config.yaml
n_layer: 8
d_model: 384
n_head: 12
n_kv_head: 12
head_dim: 32
d_mlp: 1024
vocab_size: 8192
activation: "swiglu"
norm: "rmsnorm"
norm_place: "out"
norm_eps: 1e-06
positions: "rope"
rope_base: 2680.0
rope_fraction: 1.0
qk_norm: true
attn_scale: 0.177
bias: "none"
tie_embeddings: false
parallel_block: false
init: "normal"
init_std_qkv: 0.0316
init_std_o: 0.00791
init_std_up: 0.0316
init_std_down: 0.00484
optimizer: "muon_variant"
lr: 0.00257
lr_mult_o: 1.5
lr_mult_down: 3.0
beta1: 0.93
lr_head: 0.0069
warmup_steps: 0
schedule: "wsd"
decay_fraction: 0.833
decay_shape: "linear"
final_lr_fraction: 0.0
batch_tokens: 131072
seq_len: 1024
doc_mask: true
train_tokens: 796000000
steps: 6073
dataset: "wikipedia_en"
Each number is 50 + 10 x the weight over its row's rms, rounded and kept within 0 to 99. Layers, rows and columns count from 0. The size before them is the row's rms in percent of the matrix's.

# down: layer 5 MLP down (transposed), 1024x384, rms 0.284, rows 433-478, columns 144-191
# gate: layer 5 MLP gate, 1024x384, rms 0.0934, rows 434-479, columns 144-191
# up: layer 5 MLP up, 1024x384, rms 0.104, rows 434-479, columns 144-191
down433 095:66 53 43 46 46 53 33 40 72 76 58 57 55 58 39 42 49 47 57 41 54 52 45 53 34 61 56 42 44 47 64 36 55 42 43 58 51 68 55 80 28 60 55 62 40 51 52 62
gate434 102:54 51 41 54 49 51 44 47 57 37 56 47 56 43 45 56 65 50 45 48 48 52 43 49 56 62 48 50 63 51 66 43 57 42 51 52 23 57 43 59 25 46 44 42 46 53 42 39
up434 104:63 53 49 49 61 66 53 38 50 55 45 37 55 34 48 62 48 50 49 52 53 42 46 39 66 49 49 39 65 59 39 52 35 30 50 53 56 43 49 43 35 50 54 45 56 48 41 59
down434 101:39 28 45 56 44 48 61 46 57 60 47 40 57 41 65 40 41 54 45 45 63 29 64 44 64 45 69 67 61 42 42 42 48 45 52 63 53 55 59 54 66 53 43 49 46 56 34 59
gate435 102:36 43 58 57 48 58 56 48 56 55 38 62 50 63 42 62 52 31 48 51 43 55 50 48 59 56 46 42 47 46 41 61 58 51 47 50 49 51 44 58 56 69 37 44 49 45 51 35
up435 102:56 41 75 68 46 55 47 37 49 47 41 58 51 58 47 33 52 41 47 51 49 40 51 39 43 61 43 50 49 58 53 70 45 55 75 45 54 60 52 53 61 65 51 62 30 42 52 44
down435 102:46 46 51 34 52 53 49 39 63 60 61 57 51 61 45 55 51 42 45 36 43 45 56 42 45 43 41 56 46 63 35 47 59 61 61 41 71 46 47 47 37 40 32 48 55 37 55 56
gate436 096:61 42 42 39 53 45 49 53 40 67 55 51 54 59 58 64 53 57 54 49 54 45 59 55 43 57 62 42 58 46 45 52 45 49 43 57 45 52 39 53 39 65 52 50 50 52 46 42
up436 102:50 30 42 42 67 49 51 37 36 58 49 61 41 52 44 47 59 71 66 63 41 65 44 66 36 56 56 48 34 63 57 65 24 31 40 48 49 55 55 39 45 52 58 50 51 58 49 54
down436 100:55 36 41 49 38 68 43 42 39 48 41 46 64 49 64 56 54 46 53 57 59 54 50 53 42 38 51 53 25 52 46 40 28 34 58 43 43 57 56 67 54 54 44 44 50 56 43 54
gate437 095:66 44 33 45 56 34 72 51 64 63 53 59 54 63 57 45 44 56 42 47 45 39 50 62 48 40 46 51 45 56 50 51 41 73 54 52 43 58 56 63 68 37 47 39 41 46 56 43
up437 096:56 56 66 48 41 53 37 52 38 44 36 44 58 27 46 39 49 48 54 63 67 44 64 51 62 52 62 47 68 44 51 53 54 58 37 48 47 53 52 39 53 61 66 73 52 52 57 54
down437 103:42 56 50 47 27 45 44 59 49 49 48 34 62 53 52 75 44 61 34 43 51 50 56 49 54 50 36 39 51 20 54 54 40 55 61 55 48 54 44 47 57 59 60 42 38 55 49 45
gate438 091:40 47 59 39 51 47 59 45 68 34 49 69 66 49 47 53 58 55 27 63 34 58 25 45 51 49 49 43 25 38 50 40 65 36 56 53 41 42 41 47 60 61 42 55 69 55 49 29
up438 089:37 55 28 53 57 62 52 37 35 54 61 38 59 43 41 55 41 44 62 58 51 58 55 45 46 53 62 51 47 45 46 50 52 56 62 44 41 52 48 28 63 56 55 37 58 55 54 61
down438 089:41 53 65 56 43 53 29 48 56 37 56 49 35 75 58 54 37 34 40 63 47 59 45 54 39 58 47 50 45 55 70 67 63 43 49 54 35 53 33 59 40 59 58 52 53 53 38 42
gate439 099:46 59 28 55 58 57 58 39 48 45 50 46 46 60 74 45 63 43 51 35 49 44 52 43 39 62 32 62 53 40 44 68 34 41 52 49 47 46 56 48 47 30 54 58 47 48 47 54
up439 097:53 43 58 36 67 62 64 35 66 37 50 59 43 54 41 56 57 46 57 50 56 37 48 48 41 55 61 49 50 50 59 42 63 66 48 54 38 36 46 41 42 53 44 61 32 43 43 50
down439 096:64 52 54 28 64 44 49 49 52 62 47 58 47 79 36 74 45 57 58 38 52 51 39 49 41 63 66 55 48 56 40 52 60 30 47 58 55 64 65 54 55 65 44 46 38 42 61 53
gate440 110:64 66 45 48 55 36 56 57 56 48 46 52 41 38 36 64 54 59 50 48 49 37 65 42 45 49 51 58 34 38 45 67 59 55 58 41 53 51 48 50 57 59 62 47 25 47 52 54
up440 110:60 48 54 73 48 52 49 46 49 44 49 37 53 41 44 32 55 49 46 43 51 43 27 60 48 45 61 31 58 38 61 39 52 77 45 60 76 57 54 43 64 49 37 55 56 55 56 51
down440 109:41 47 46 34 42 59 38 46 37 39 52 40 56 59 53 41 42 55 35 36 63 64 48 52 61 52 44 47 43 67 53 65 57 57 46 57 58 65 52 55 43 33 53 64 49 60 45 38
gate441 099:47 53 62 43 52 47 37 41 41 65 38 51 53 57 43 52 47 79 63 49 30 67 58 63 54 49 65 45 53 56 63 44 41 61 55 41 69 37 54 57 48 44 53 46 39 43 51 54
up441 101:54 47 60 57 67 42 47 76 49 61 55 42 39 32 43 45 60 41 48 47 37 34 26 54 61 59 43 44 34 43 35 43 56 55 52 50 33 64 40 70 43 75 53 67 47 54 50 60
down441 099:42 72 50 51 33 63 48 49 51 42 45 55 36 49 42 44 38 51 48 50 41 40 40 39 28 52 35 55 53 55 40 42 54 50 34 61 63 59 52 65 52 51 40 52 64 39 62 62
gate442 111:38 49 64 50 50 66 51 63 57 41 60 59 52 58 47 54 44 43 45 46 54 38 57 51 53 68 49 40 61 50 47 73 58 51 48 48 45 48 49 41 67 60 63 34 34 47 54 59
up442 108:48 45 45 76 33 57 53 63 44 54 36 58 70 59 40 63 52 49 43 45 47 50 47 49 59 67 29 50 58 53 64 48 57 57 39 49 46 52 52 38 37 36 34 47 54 44 35 54
down442 104:42 58 37 47 35 62 46 56 45 50 45 46 48 43 46 59 62 63 69 63 57 50 54 49 73 43 41 55 55 54 42 63 30 57 48 31 48 55 48 43 49 37 59 40 66 47 46 55
gate443 101:48 64 43 49 44 55 53 48 62 48 56 41 56 43 66 56 29 45 60 47 57 36 64 55 23 42 51 42 46 53 42 59 48 41 42 29 74 65 37 33 51 71 52 48 48 68 65 39
up443 100:59 32 50 31 53 57 58 43 56 71 37 59 46 45 45 61 37 53 46 28 54 50 48 53 45 42 50 47 42 60 61 49 43 41 52 33 64 49 59 47 39 47 49 64 54 54 64 60
down443 099:65 44 67 60 63 31 39 69 69 38 58 63 41 64 41 71 59 52 29 39 61 47 57 47 49 50 59 46 63 48 45 42 37 51 36 48 50 59 57 51 52 45 53 68 37 58 42 61
gate444 094:50 36 60 59 54 44 49 47 52 59 38 52 44 54 58 57 51 48 75 26 46 50 51 48 48 37 58 52 44 72 38 61 54 48 64 46 36 56 62 39 61 47 29 39 60 53 34 42
up444 096:49 70 31 43 59 57 46 60 63 29 43 48 35 46 56 44 48 52 47 53 39 42 73 62 51 48 59 53 62 43 51 53 26 55 49 47 42 43 54 62 50 39 55 26 39 45 42 49
down444 100:43 59 41 59 31 42 38 49 51 55 61 65 56 62 55 41 32 64 40 41 49 46 44 41 70 55 55 47 42 49 62 60 55 56 65 40 62 49 55 51 70 80 50 60 43 56 42 49
gate445 104:29 36 73 47 45 53 59 52 50 59 58 71 46 37 44 61 39 51 42 59 68 54 50 66 42 48 60 42 40 58 55 26 53 56 64 51 46 42 65 59 52 55 50 56 86 58 49 42
up445 104:59 56 50 55 57 43 56 52 65 44 49 49 54 42 40 55 41 54 63 56 56 50 42 49 40 55 27 41 44 39 37 49 45 35 43 48 46 37 44 34 48 39 50 55 52 47 48 60
down445 099:41 52 40 50 52 45 33 43 33 52 48 50 74 52 56 48 60 54 33 54 53 42 30 47 69 44 58 48 46 49 40 36 72 53 50 68 38 58 51 43 50 72 57 57 62 66 49 39
gate446 102:58 26 49 55 44 67 43 37 36 56 52 55 50 45 45 53 51 43 45 47 60 58 44 49 53 70 50 47 54 64 50 44 55 56 64 42 52 50 66 56 64 46 53 46 38 56 52 67
up446 106:61 56 44 61 60 39 61 69 40 75 54 53 52 56 42 60 46 49 59 42 44 51 34 48 53 49 41 54 46 51 45 37 46 52 50 58 48 60 36 47 67 54 41 58 54 56 58 41
down446 104:66 53 36 42 42 46 51 48 46 55 62 39 54 47 53 59 60 60 68 46 59 70 39 60 46 47 61 58 55 46 67 38 55 39 53 74 63 53 39 64 44 64 60 42 56 43 51 49
gate447 102:50 59 68 51 53 52 52 38 63 47 69 56 54 45 50 52 44 51 67 43 56 56 64 30 42 45 29 48 53 53 28 48 43 53 54 55 46 37 28 46 47 63 40 58 55 53 40 49
up447 105:64 63 52 40 46 53 54 70 65 73 51 44 50 57 51 60 35 47 47 51 65 54 61 50 44 52 73 60 57 62 44 41 50 48 48 70 46 40 45 55 41 50 51 45 59 73 49 55
down447 103:52 41 68 42 65 63 49 50 52 41 47 51 58 43 66 56 53 46 62 53 51 37 48 47 58 37 62 52 31 48 24 37 50 48 43 44 45 57 38 58 35 61 63 39 48 65 52 42
gate448 093:63 47 54 61 48 41 43 31 43 53 40 46 62 46 31 54 47 54 52 37 40 52 29 45 59 41 60 54 45 46 48 41 43 34 49 51 52 48 41 51 52 47 53 52 48 40 31 46
up448 098:45 50 71 36 42 36 65 45 72 59 48 46 57 54 38 57 68 50 42 75 53 33 50 60 42 37 64 69 64 53 41 39 46 52 34 59 33 36 38 50 41 39 44 38 53 39 37 64
down448 096:54 63 43 40 52 56 47 47 52 51 53 46 76 64 37 36 41 63 48 48 49 32 53 43 64 45 51 35 58 50 48 56 41 54 42 51 39 28 42 34 49 59 58 40 52 44 33 53
gate449 099:62 50 40 51 54 51 26 46 45 83 44 30 45 40 49 65 32 56 39 58 58 64 61 52 37 46 43 47 39 56 43 38 63 50 53 29 49 51 46 32 13 43 28 53 63 51 64 52
up449 096:59 49 51 47 62 59 31 71 59 41 55 50 62 60 57 38 50 39 58 66 41 38 67 49 57 60 44 36 49 60 55 49 29 53 43 35 34 46 52 46 40 57 29 57 52 43 54 45
down449 096:32 42 44 47 36 50 44 36 34 41 50 61 51 44 55 36 49 53 49 47 57 45 41 55 58 33 60 47 41 49 56 59 42 46 53 57 47 46 51 52 56 60 49 67 49 59 59 31
gate450 098:50 65 52 49 52 65 50 46 47 35 45 56 57 48 66 49 49 58 38 44 43 47 55 44 46 66 54 50 58 55 59 58 59 51 62 44 33 50 46 52 45 51 40 63 57 62 67 59
up450 099:45 51 50 56 45 40 26 45 65 61 42 43 62 37 42 29 56 61 62 43 69 60 69 44 52 61 62 70 53 52 45 37 52 47 45 46 42 68 57 38 52 31 36 35 61 41 66 47
down450 096:48 34 40 63 42 49 53 60 63 56 35 50 52 72 46 55 48 69 36 49 65 43 56 42 41 61 49 45 71 48 46 26 34 76 47 33 58 76 37 67 27 56 53 52 66 56 66 41
gate451 105:40 46 70 44 53 47 49 56 68 48 55 40 43 56 61 57 43 55 51 33 53 67 43 55 46 55 69 48 48 66 55 43 21 45 52 63 60 69 55 54 62 62 55 59 34 62 63 58
up451 105:53 46 47 49 35 33 61 38 51 45 42 55 52 61 17 44 57 50 38 49 51 51 42 43 58 48 34 41 41 45 56 54 52 61 64 43 52 74 36 38 38 37 51 41 43 39 56 53
down451 102:44 48 51 61 48 52 47 58 43 49 51 53 77 75 68 55 35 47 51 49 54 59 41 37 58 61 58 46 51 24 40 49 41 64 40 48 64 74 51 44 66 43 58 26 58 62 61 49
gate452 104:53 62 45 48 53 52 53 53 49 56 44 63 59 52 59 62 46 67 61 51 53 62 48 56 56 54 54 53 45 60 42 50 41 53 56 65 37 52 49 62 48 43 49 41 43 36 54 44
up452 100:55 50 66 34 47 32 57 57 54 59 43 49 49 51 60 58 52 66 59 46 41 50 45 53 66 66 49 40 66 55 32 47 52 54 46 62 61 60 54 56 46 51 42 47 47 36 49 37
down452 103:60 39 36 59 41 63 63 52 52 54 42 50 46 52 50 41 55 46 53 38 49 23 45 41 30 55 59 43 53 55 74 59 52 51 51 38 61 40 60 52 66 48 51 54 52 45 41 75
gate453 101:48 57 51 50 56 47 54 56 52 36 54 53 53 42 44 54 62 45 34 53 53 56 40 51 39 34 68 52 49 48 43 49 60 48 55 64 36 50 38 49 40 51 61 55 74 36 60 55
up453 096:59 42 57 52 68 53 54 45 48 60 49 43 48 52 62 49 57 58 44 40 47 65 40 46 46 57 63 40 39 47 52 32 53 35 53 58 56 52 46 45 44 54 47 42 55 56 40 36
down453 099:51 52 42 53 68 44 48 41 71 46 51 53 42 47 31 47 60 56 55 57 41 49 54 62 52 42 56 53 43 62 51 50 55 36 37 53 52 36 29 64 33 48 61 63 48 42 48 66
gate454 108:50 62 49 63 56 54 41 52 59 58 49 67 50 61 35 29 58 41 48 30 55 42 38 48 55 51 46 43 37 74 41 52 57 52 51 61 35 40 62 42 47 46 50 39 46 53 41 45
up454 111:53 56 33 33 62 52 66 49 38 47 52 41 38 46 49 41 28 58 50 54 52 67 59 52 55 71 38 68 58 56 33 44 40 38 53 30 52 56 52 56 41 54 57 44 54 42 45 49
down454 104:55 46 58 58 34 68 56 44 41 56 63 37 68 48 39 47 46 43 54 38 59 52 48 39 38 57 36 55 58 87 48 53 48 50 37 59 49 51 38 63 45 48 34 48 36 44 56 55
gate455 092:54 43 45 62 56 34 45 71 52 68 51 46 65 56 55 67 73 46 51 55 49 32 64 71 56 54 59 44 43 56 56 72 35 42 40 60 47 55 43 39 45 44 34 42 58 44 60 52
up455 098:43 54 62 66 56 48 51 58 58 34 44 27 34 44 49 33 46 50 67 60 52 33 45 41 53 50 45 58 61 39 39 55 50 36 60 29 54 43 61 51 46 43 42 36 67 46 66 48
down455 100:47 46 38 63 64 54 36 53 55 64 54 65 47 70 56 59 56 49 60 45 34 62 53 64 41 56 64 38 37 39 56 45 59 45 34 52 50 62 50 49 60 20 61 60 61 37 53 44
gate456 103:52 62 32 47 59 53 65 54 78 56 53 43 46 44 53 51 72 53 63 33 44 43 30 48 44 50 60 40 43 48 52 52 46 35 47 48 60 61 71 38 55 48 44 65 55 60 60 42
up456 102:59 33 63 43 64 53 28 48 42 23 35 65 22 60 35 61 60 60 34 47 63 60 61 59 53 51 33 48 43 33 40 61 53 49 42 62 58 63 42 39 46 45 58 54 51 54 51 41
down456 101:58 48 65 53 30 73 51 43 34 52 37 64 54 47 40 62 35 40 63 48 59 44 36 46 67 45 48 53 48 54 50 52 56 67 43 53 41 52 64 32 43 39 58 33 51 55 41 42
gate457 098:64 56 38 51 47 51 43 59 45 34 45 48 45 47 48 53 53 51 45 61 33 60 52 59 49 45 44 61 69 41 46 45 46 50 31 55 42 52 53 47 47 62 52 42 40 57 45 53
up457 103:47 43 49 49 37 45 54 41 43 65 53 49 58 56 50 53 52 47 62 34 32 45 24 62 21 67 44 48 66 54 53 43 50 40 62 35 53 38 42 48 53 43 65 42 61 62 33 50
down457 093:61 34 45 61 36 52 67 52 51 68 43 50 49 53 49 49 45 45 51 48 42 66 47 45 60 55 60 52 44 40 60 74 43 67 50 60 61 55 55 50 48 29 52 60 43 47 57 61
gate458 092:43 47 42 39 43 35 49 53 59 45 54 46 63 37 61 58 59 57 64 57 49 38 40 45 29 43 34 47 78 51 59 50 39 58 54 64 43 37 49 66 58 52 44 51 52 55 49 44
up458 094:32 39 38 42 57 58 37 53 59 49 47 48 47 62 68 52 45 55 39 59 63 60 62 38 61 54 48 42 51 54 54 54 62 45 43 53 49 63 62 46 54 29 42 62 49 70 37 39
down458 093:51 39 44 65 32 50 49 50 50 60 51 34 58 46 42 41 67 60 41 53 41 67 53 42 26 50 38 54 46 48 57 50 64 46 45 48 55 52 60 43 65 47 41 42 61 57 51 48
gate459 101:52 42 51 41 64 48 42 52 42 64 62 57 40 49 40 62 62 59 61 41 44 44 41 47 40 65 35 54 54 43 72 43 41 49 40 28 49 67 61 43 42 55 53 46 43 61 55 59
up459 101:64 70 54 46 53 52 45 28 51 41 57 46 52 52 58 50 53 55 34 33 42 48 39 42 52 60 38 47 59 70 55 55 60 64 51 44 48 57 52 39 26 58 47 47 50 51 57 43
down459 104:44 54 54 51 54 62 42 45 54 43 56 75 63 33 56 34 56 59 49 69 52 29 56 38 44 50 58 45 53 55 66 63 40 34 28 56 46 59 46 42 45 50 35 68 63 46 40 49
gate460 103:29 43 42 44 56 57 24 40 40 47 46 45 54 59 79 67 59 53 36 63 42 42 65 53 50 56 40 46 73 45 63 55 48 51 40 52 66 68 42 40 58 58 53 43 43 61 29 56
up460 098:56 51 72 37 41 54 37 46 57 67 39 32 41 54 50 38 70 62 53 57 33 36 46 49 41 31 46 54 33 48 48 51 49 61 76 44 52 34 39 30 61 48 59 53 34 37 50 46
down460 100:40 46 68 50 69 35 46 50 41 62 49 56 45 49 47 51 45 54 57 46 49 55 46 29 58 68 34 53 43 47 48 54 29 49 57 73 40 67 31 66 47 59 41 66 44 59 46 53
gate461 096:51 57 35 51 61 47 62 42 57 64 53 43 42 39 63 46 36 64 64 46 58 43 41 38 32 51 53 58 51 48 51 75 50 46 60 42 47 42 63 40 54 43 57 54 55 59 67 45
up461 095:49 44 44 74 51 52 55 41 41 52 71 47 45 48 35 55 38 44 73 60 44 67 57 52 56 55 49 53 62 54 74 43 49 52 46 42 61 45 60 48 56 51 65 46 47 49 28 51
down461 089:57 52 60 40 60 54 49 45 42 44 51 58 65 57 58 61 48 38 55 58 50 59 54 47 53 38 40 59 36 50 41 43 39 35 65 61 71 42 56 60 57 75 31 39 47 45 54 35
gate462 093:42 54 58 56 56 56 53 50 46 37 39 34 46 56 41 49 46 59 58 46 46 36 48 56 49 65 45 31 35 60 67 49 60 44 64 39 61 44 44 66 46 49 58 52 65 60 41 51
up462 093:47 45 50 64 50 52 55 56 46 54 37 65 50 59 50 62 55 50 55 65 34 70 51 49 69 54 36 38 63 67 62 57 60 34 56 50 60 56 32 45 50 62 41 57 47 53 38 60
down462 097:57 50 54 65 56 57 39 59 68 52 47 39 40 56 57 64 37 50 37 37 66 52 50 63 46 46 42 44 35 35 38 59 40 56 71 32 45 65 52 46 81 66 56 42 50 57 64 46
gate463 103:56 50 56 33 44 40 40 48 46 55 64 45 49 44 27 50 56 50 64 49 63 54 65 57 70 56 48 55 41 48 40 54 46 58 43 53 66 56 50 70 53 38 60 34 51 61 40 59
up463 100:47 57 53 31 33 33 39 42 49 51 61 51 46 49 75 23 51 64 62 47 46 44 66 62 63 30 46 45 40 59 24 46 47 51 41 51 54 58 47 62 47 49 44 52 30 64 48 52
down463 102:65 26 36 38 48 49 35 51 31 48 38 45 33 40 37 42 48 55 54 46 34 58 30 47 55 67 55 58 39 41 45 47 57 55 34 45 52 36 45 54 42 56 44 46 54 32 32 42
gate464 107:68 36 34 43 67 40 43 55 56 43 55 54 63 60 52 61 35 46 50 73 31 36 54 41 43 58 61 54 42 51 54 53 45 73 57 50 41 41 40 55 42 52 61 38 57 43 64 46
up464 111:58 32 54 42 50 43 33 47 68 66 60 46 47 56 54 52 45 39 48 46 53 49 59 63 60 52 59 33 29 56 48 62 36 52 31 55 55 42 48 48 50 37 50 65 51 38 49 62
down464 108:57 34 37 38 50 51 65 69 36 55 47 38 49 44 51 61 49 59 52 50 53 61 62 64 51 45 60 55 52 52 47 46 44 45 61 46 54 39 38 39 52 49 47 60 47 32 44 48
gate465 095:53 62 57 38 50 57 56 61 33 52 77 51 60 69 63 46 38 45 30 53 51 61 51 41 55 60 51 51 60 60 46 48 50 47 55 37 59 67 58 72 34 50 53 36 49 64 56 66
up465 103:51 54 56 61 56 49 34 37 33 39 47 52 40 40 37 45 55 29 64 52 36 74 50 44 56 67 45 50 43 45 64 50 44 68 48 52 41 53 34 59 48 39 37 46 47 54 59 41
down465 103:51 52 40 39 48 43 49 49 45 38 57 56 46 66 54 39 39 28 40 58 41 35 52 41 51 63 55 66 53 42 55 60 60 33 47 52 64 35 46 64 49 50 37 58 46 58 57 51
gate466 100:60 42 38 65 44 56 39 43 36 45 54 57 53 49 40 52 32 45 54 51 49 40 54 67 43 46 51 48 63 21 65 32 58 44 68 49 53 68 46 44 58 50 45 38 48 66 52 25
up466 103:74 57 50 49 35 45 55 65 59 48 48 49 47 59 57 56 54 52 43 52 27 40 38 58 56 34 49 49 57 39 56 45 19 65 59 52 41 58 41 60 59 53 46 30 38 49 48 41
down466 103:47 66 47 51 69 51 26 52 49 54 43 42 59 50 36 61 45 40 39 45 44 55 63 51 35 49 52 56 35 66 46 44 41 48 53 47 53 42 45 52 64 45 47 46 55 30 45 48
gate467 102:52 32 45 50 50 59 29 57 58 50 45 52 50 48 50 50 58 45 51 33 50 31 64 39 53 53 47 53 49 60 40 71 60 54 35 50 41 55 66 52 53 39 52 43 65 40 62 73
up467 101:51 38 53 47 62 70 55 43 56 53 23 31 39 51 40 57 40 46 59 43 49 52 50 65 48 60 39 54 52 51 49 55 45 30 49 41 48 51 44 55 63 40 58 55 70 38 50 33
down467 101:38 45 63 78 50 59 35 79 53 50 51 52 52 45 45 43 61 60 41 44 46 47 52 45 55 48 57 52 47 49 67 50 75 34 57 56 46 56 53 48 43 43 57 49 54 43 42 41
gate468 100:51 57 43 68 49 65 55 67 52 51 32 52 50 57 38 35 42 54 50 37 64 35 65 51 47 51 47 61 63 35 49 54 60 56 75 54 33 50 41 59 47 48 59 53 34 33 53 38
up468 108:35 37 67 51 46 30 37 54 57 64 23 47 52 46 77 53 52 54 40 43 61 41 38 62 57 56 39 61 55 51 35 68 35 54 43 58 45 46 51 57 52 43 60 50 58 50 44 64
down468 099:65 60 55 47 45 54 47 51 34 49 71 41 44 39 52 47 38 56 35 46 60 33 55 65 47 59 43 47 47 34 61 55 44 42 49 43 35 46 51 42 64 77 50 46 40 60 56 47
gate469 098:45 42 32 59 62 52 47 58 30 59 44 28 53 62 56 44 42 39 60 63 64 60 74 51 39 60 64 42 39 57 60 50 52 44 65 41 59 61 47 38 62 28 41 46 55 68 51 55
up469 095:58 39 24 49 56 56 55 48 38 58 56 37 46 66 52 54 53 48 54 49 40 53 52 57 71 48 63 41 40 42 48 31 53 62 41 42 49 50 65 54 61 46 39 47 61 62 66 42
down469 093:46 63 45 45 56 37 58 54 29 52 71 24 53 56 37 44 56 61 36 47 48 34 40 45 33 48 34 58 48 60 36 50 48 36 48 40 41 53 45 55 52 53 52 45 64 52 58 65
gate470 093:52 60 60 40 54 30 61 49 41 46 59 40 45 51 64 57 50 39 52 53 49 49 51 38 52 39 52 40 41 55 40 52 61 57 63 51 41 57 36 49 54 52 49 41 27 48 59 58
up470 093:47 27 48 37 50 52 46 31 41 52 43 44 44 45 62 66 59 52 42 48 33 29 45 35 51 47 40 49 48 45 50 66 54 57 47 64 57 46 50 63 60 50 58 36 51 37 70 42
down470 097:45 53 42 41 34 34 34 33 45 36 68 44 60 41 33 50 50 58 61 59 53 63 42 42 49 48 49 30 58 60 63 52 49 51 47 45 54 36 57 46 58 59 38 48 60 58 45 50
gate471 100:53 54 62 49 49 43 50 46 40 57 45 51 38 33 60 32 44 56 35 44 58 57 64 59 74 58 28 37 65 61 31 43 53 49 51 43 57 72 54 52 48 42 58 55 51 44 38 44
up471 097:46 43 59 45 48 44 52 69 53 60 45 36 63 48 58 41 69 38 46 67 60 51 63 59 46 44 71 55 42 42 45 45 56 48 67 35 28 31 48 49 49 39 54 37 63 60 42 54
down471 097:48 38 54 70 44 40 61 53 51 49 54 61 52 45 54 52 43 46 57 59 37 54 41 52 63 41 64 52 64 56 32 70 65 48 56 49 36 38 64 53 54 36 62 52 41 64 45 69
gate472 104:46 60 51 51 61 39 56 48 43 40 37 40 63 54 62 68 63 60 47 53 60 27 49 49 54 52 49 51 44 46 58 62 56 60 34 61 40 47 47 35 58 51 63 37 50 50 62 59
up472 103:53 60 57 43 62 47 32 45 37 57 56 50 61 41 58 52 41 47 53 48 56 40 32 43 47 59 33 44 35 61 49 35 45 61 44 65 56 49 54 55 47 40 60 43 47 41 46 68
down472 093:44 36 46 56 40 45 44 26 56 52 45 39 45 34 64 51 42 55 48 45 47 42 68 54 52 43 51 50 51 46 52 48 52 28 44 50 46 63 37 38 47 40 60 37 53 51 46 47
gate473 101:51 39 49 54 60 54 41 33 53 53 41 42 46 53 35 52 65 64 38 27 49 39 52 47 69 57 42 42 44 64 43 47 49 61 52 64 48 61 57 56 57 52 46 57 57 44 81 51
up473 102:56 46 55 62 57 61 47 56 56 39 58 72 42 58 51 46 55 46 42 53 46 28 33 46 49 37 37 44 65 40 47 53 38 56 49 43 46 62 53 53 27 40 39 36 33 70 44 40
down473 104:65 47 38 60 50 36 48 51 65 67 67 42 62 57 36 51 47 31 67 48 65 59 29 55 58 40 63 47 56 68 58 43 43 56 26 62 46 48 49 40 46 56 36 43 54 70 58 25
gate474 100:34 34 55 43 61 51 54 51 56 61 44 38 47 41 49 37 51 29 40 51 58 62 46 45 36 40 62 55 47 40 44 49 51 59 72 57 45 43 43 54 49 48 44 42 48 39 50 57
up474 099:32 25 36 34 31 61 57 67 58 57 30 42 35 39 55 56 53 47 43 69 52 33 54 45 27 51 53 43 56 60 52 53 50 49 62 39 61 54 31 40 55 53 39 59 65 58 39 68
down474 098:38 45 39 54 47 64 68 66 42 38 50 63 43 49 55 66 45 38 42 47 51 29 45 61 46 38 52 49 49 50 53 53 62 54 69 37 54 50 55 61 44 53 41 34 58 50 46 56
gate475 101:50 50 54 57 69 54 51 54 38 42 67 52 42 67 58 55 54 52 46 50 52 27 34 53 63 45 36 50 52 64 45 53 62 49 54 68 43 52 36 59 42 50 47 38 57 48 42 64
up475 109:42 59 46 55 47 58 38 49 66 30 46 26 60 39 63 55 41 51 66 42 36 44 57 61 41 56 61 56 36 40 48 56 57 45 44 30 40 58 60 69 56 59 48 50 32 51 42 44
down475 111:65 61 45 55 56 40 59 41 51 39 47 51 40 53 40 43 48 45 49 53 77 41 60 45 52 56 49 54 31 52 45 67 52 40 30 27 33 56 50 68 50 56 63 30 45 41 49 70
gate476 104:49 54 48 51 55 49 59 61 36 45 72 58 51 44 42 52 43 51 41 29 42 45 37 54 50 37 41 53 45 68 56 33 50 41 59 45 55 46 32 38 58 44 43 57 40 58 54 58
up476 104:44 65 44 37 36 38 55 54 73 49 57 40 58 48 65 58 50 48 28 55 57 56 42 61 55 52 45 45 38 50 64 42 40 46 53 50 52 60 34 37 52 43 49 65 53 54 36 48
down476 100:28 39 58 54 57 54 54 52 47 46 66 58 61 54 60 44 35 41 60 64 23 58 41 44 35 36 61 47 56 53 53 41 54 55 50 67 55 46 47 46 43 46 46 41 67 40 42 50
gate477 099:39 46 52 42 63 28 42 56 46 60 32 63 52 39 43 49 32 35 65 57 59 47 56 59 59 61 53 32 45 28 72 60 44 32 35 53 47 49 43 44 50 58 34 58 35 41 45 56
up477 102:61 50 43 71 57 59 45 41 50 51 54 55 60 24 53 57 66 43 49 53 64 56 55 43 46 42 49 45 64 56 58 54 53 46 45 41 36 45 49 30 46 65 48 36 43 45 60 47
down477 101:43 46 46 46 36 53 56 39 37 42 66 58 37 46 48 59 60 46 52 68 36 59 56 51 52 72 47 44 30 41 46 53 60 60 36 66 32 42 53 42 63 48 45 43 59 42 53 60
gate478 100:45 41 49 64 59 53 54 62 50 38 59 44 13 46 35 55 58 50 58 36 41 43 48 49 32 46 46 47 51 50 30 55 46 74 47 53 41 58 49 64 49 44 65 52 44 45 52 55
up478 101:51 44 55 73 69 50 46 55 61 55 55 66 53 59 42 47 75 47 55 40 72 53 52 30 44 69 43 56 37 47 59 41 38 37 47 50 67 44 48 54 47 47 65 60 40 47 55 56
down478 099:68 42 43 47 40 61 56 55 62 43 56 41 35 59 41 51 49 47 40 33 56 61 57 46 48 51 60 51 45 53 53 34 47 40 66 43 48 47 46 38 55 62 78 50 57 48 53 59
gate479 099:57 61 53 39 43 56 52 64 40 43 32 56 46 35 57 45 54 45 38 38 34 57 51 45 45 42 50 39 39 60 55 44 43 44 67 56 54 40 72 44 37 48 63 47 53 53 37 38
up479 103:37 46 61 40 58 51 41 44 41 75 53 51 63 57 47 50 36 43 47 39 32 65 48 45 46 59 45 49 38 47 56 50 58 52 56 35 51 45 49 51 58 46 49 39 65 25 45 32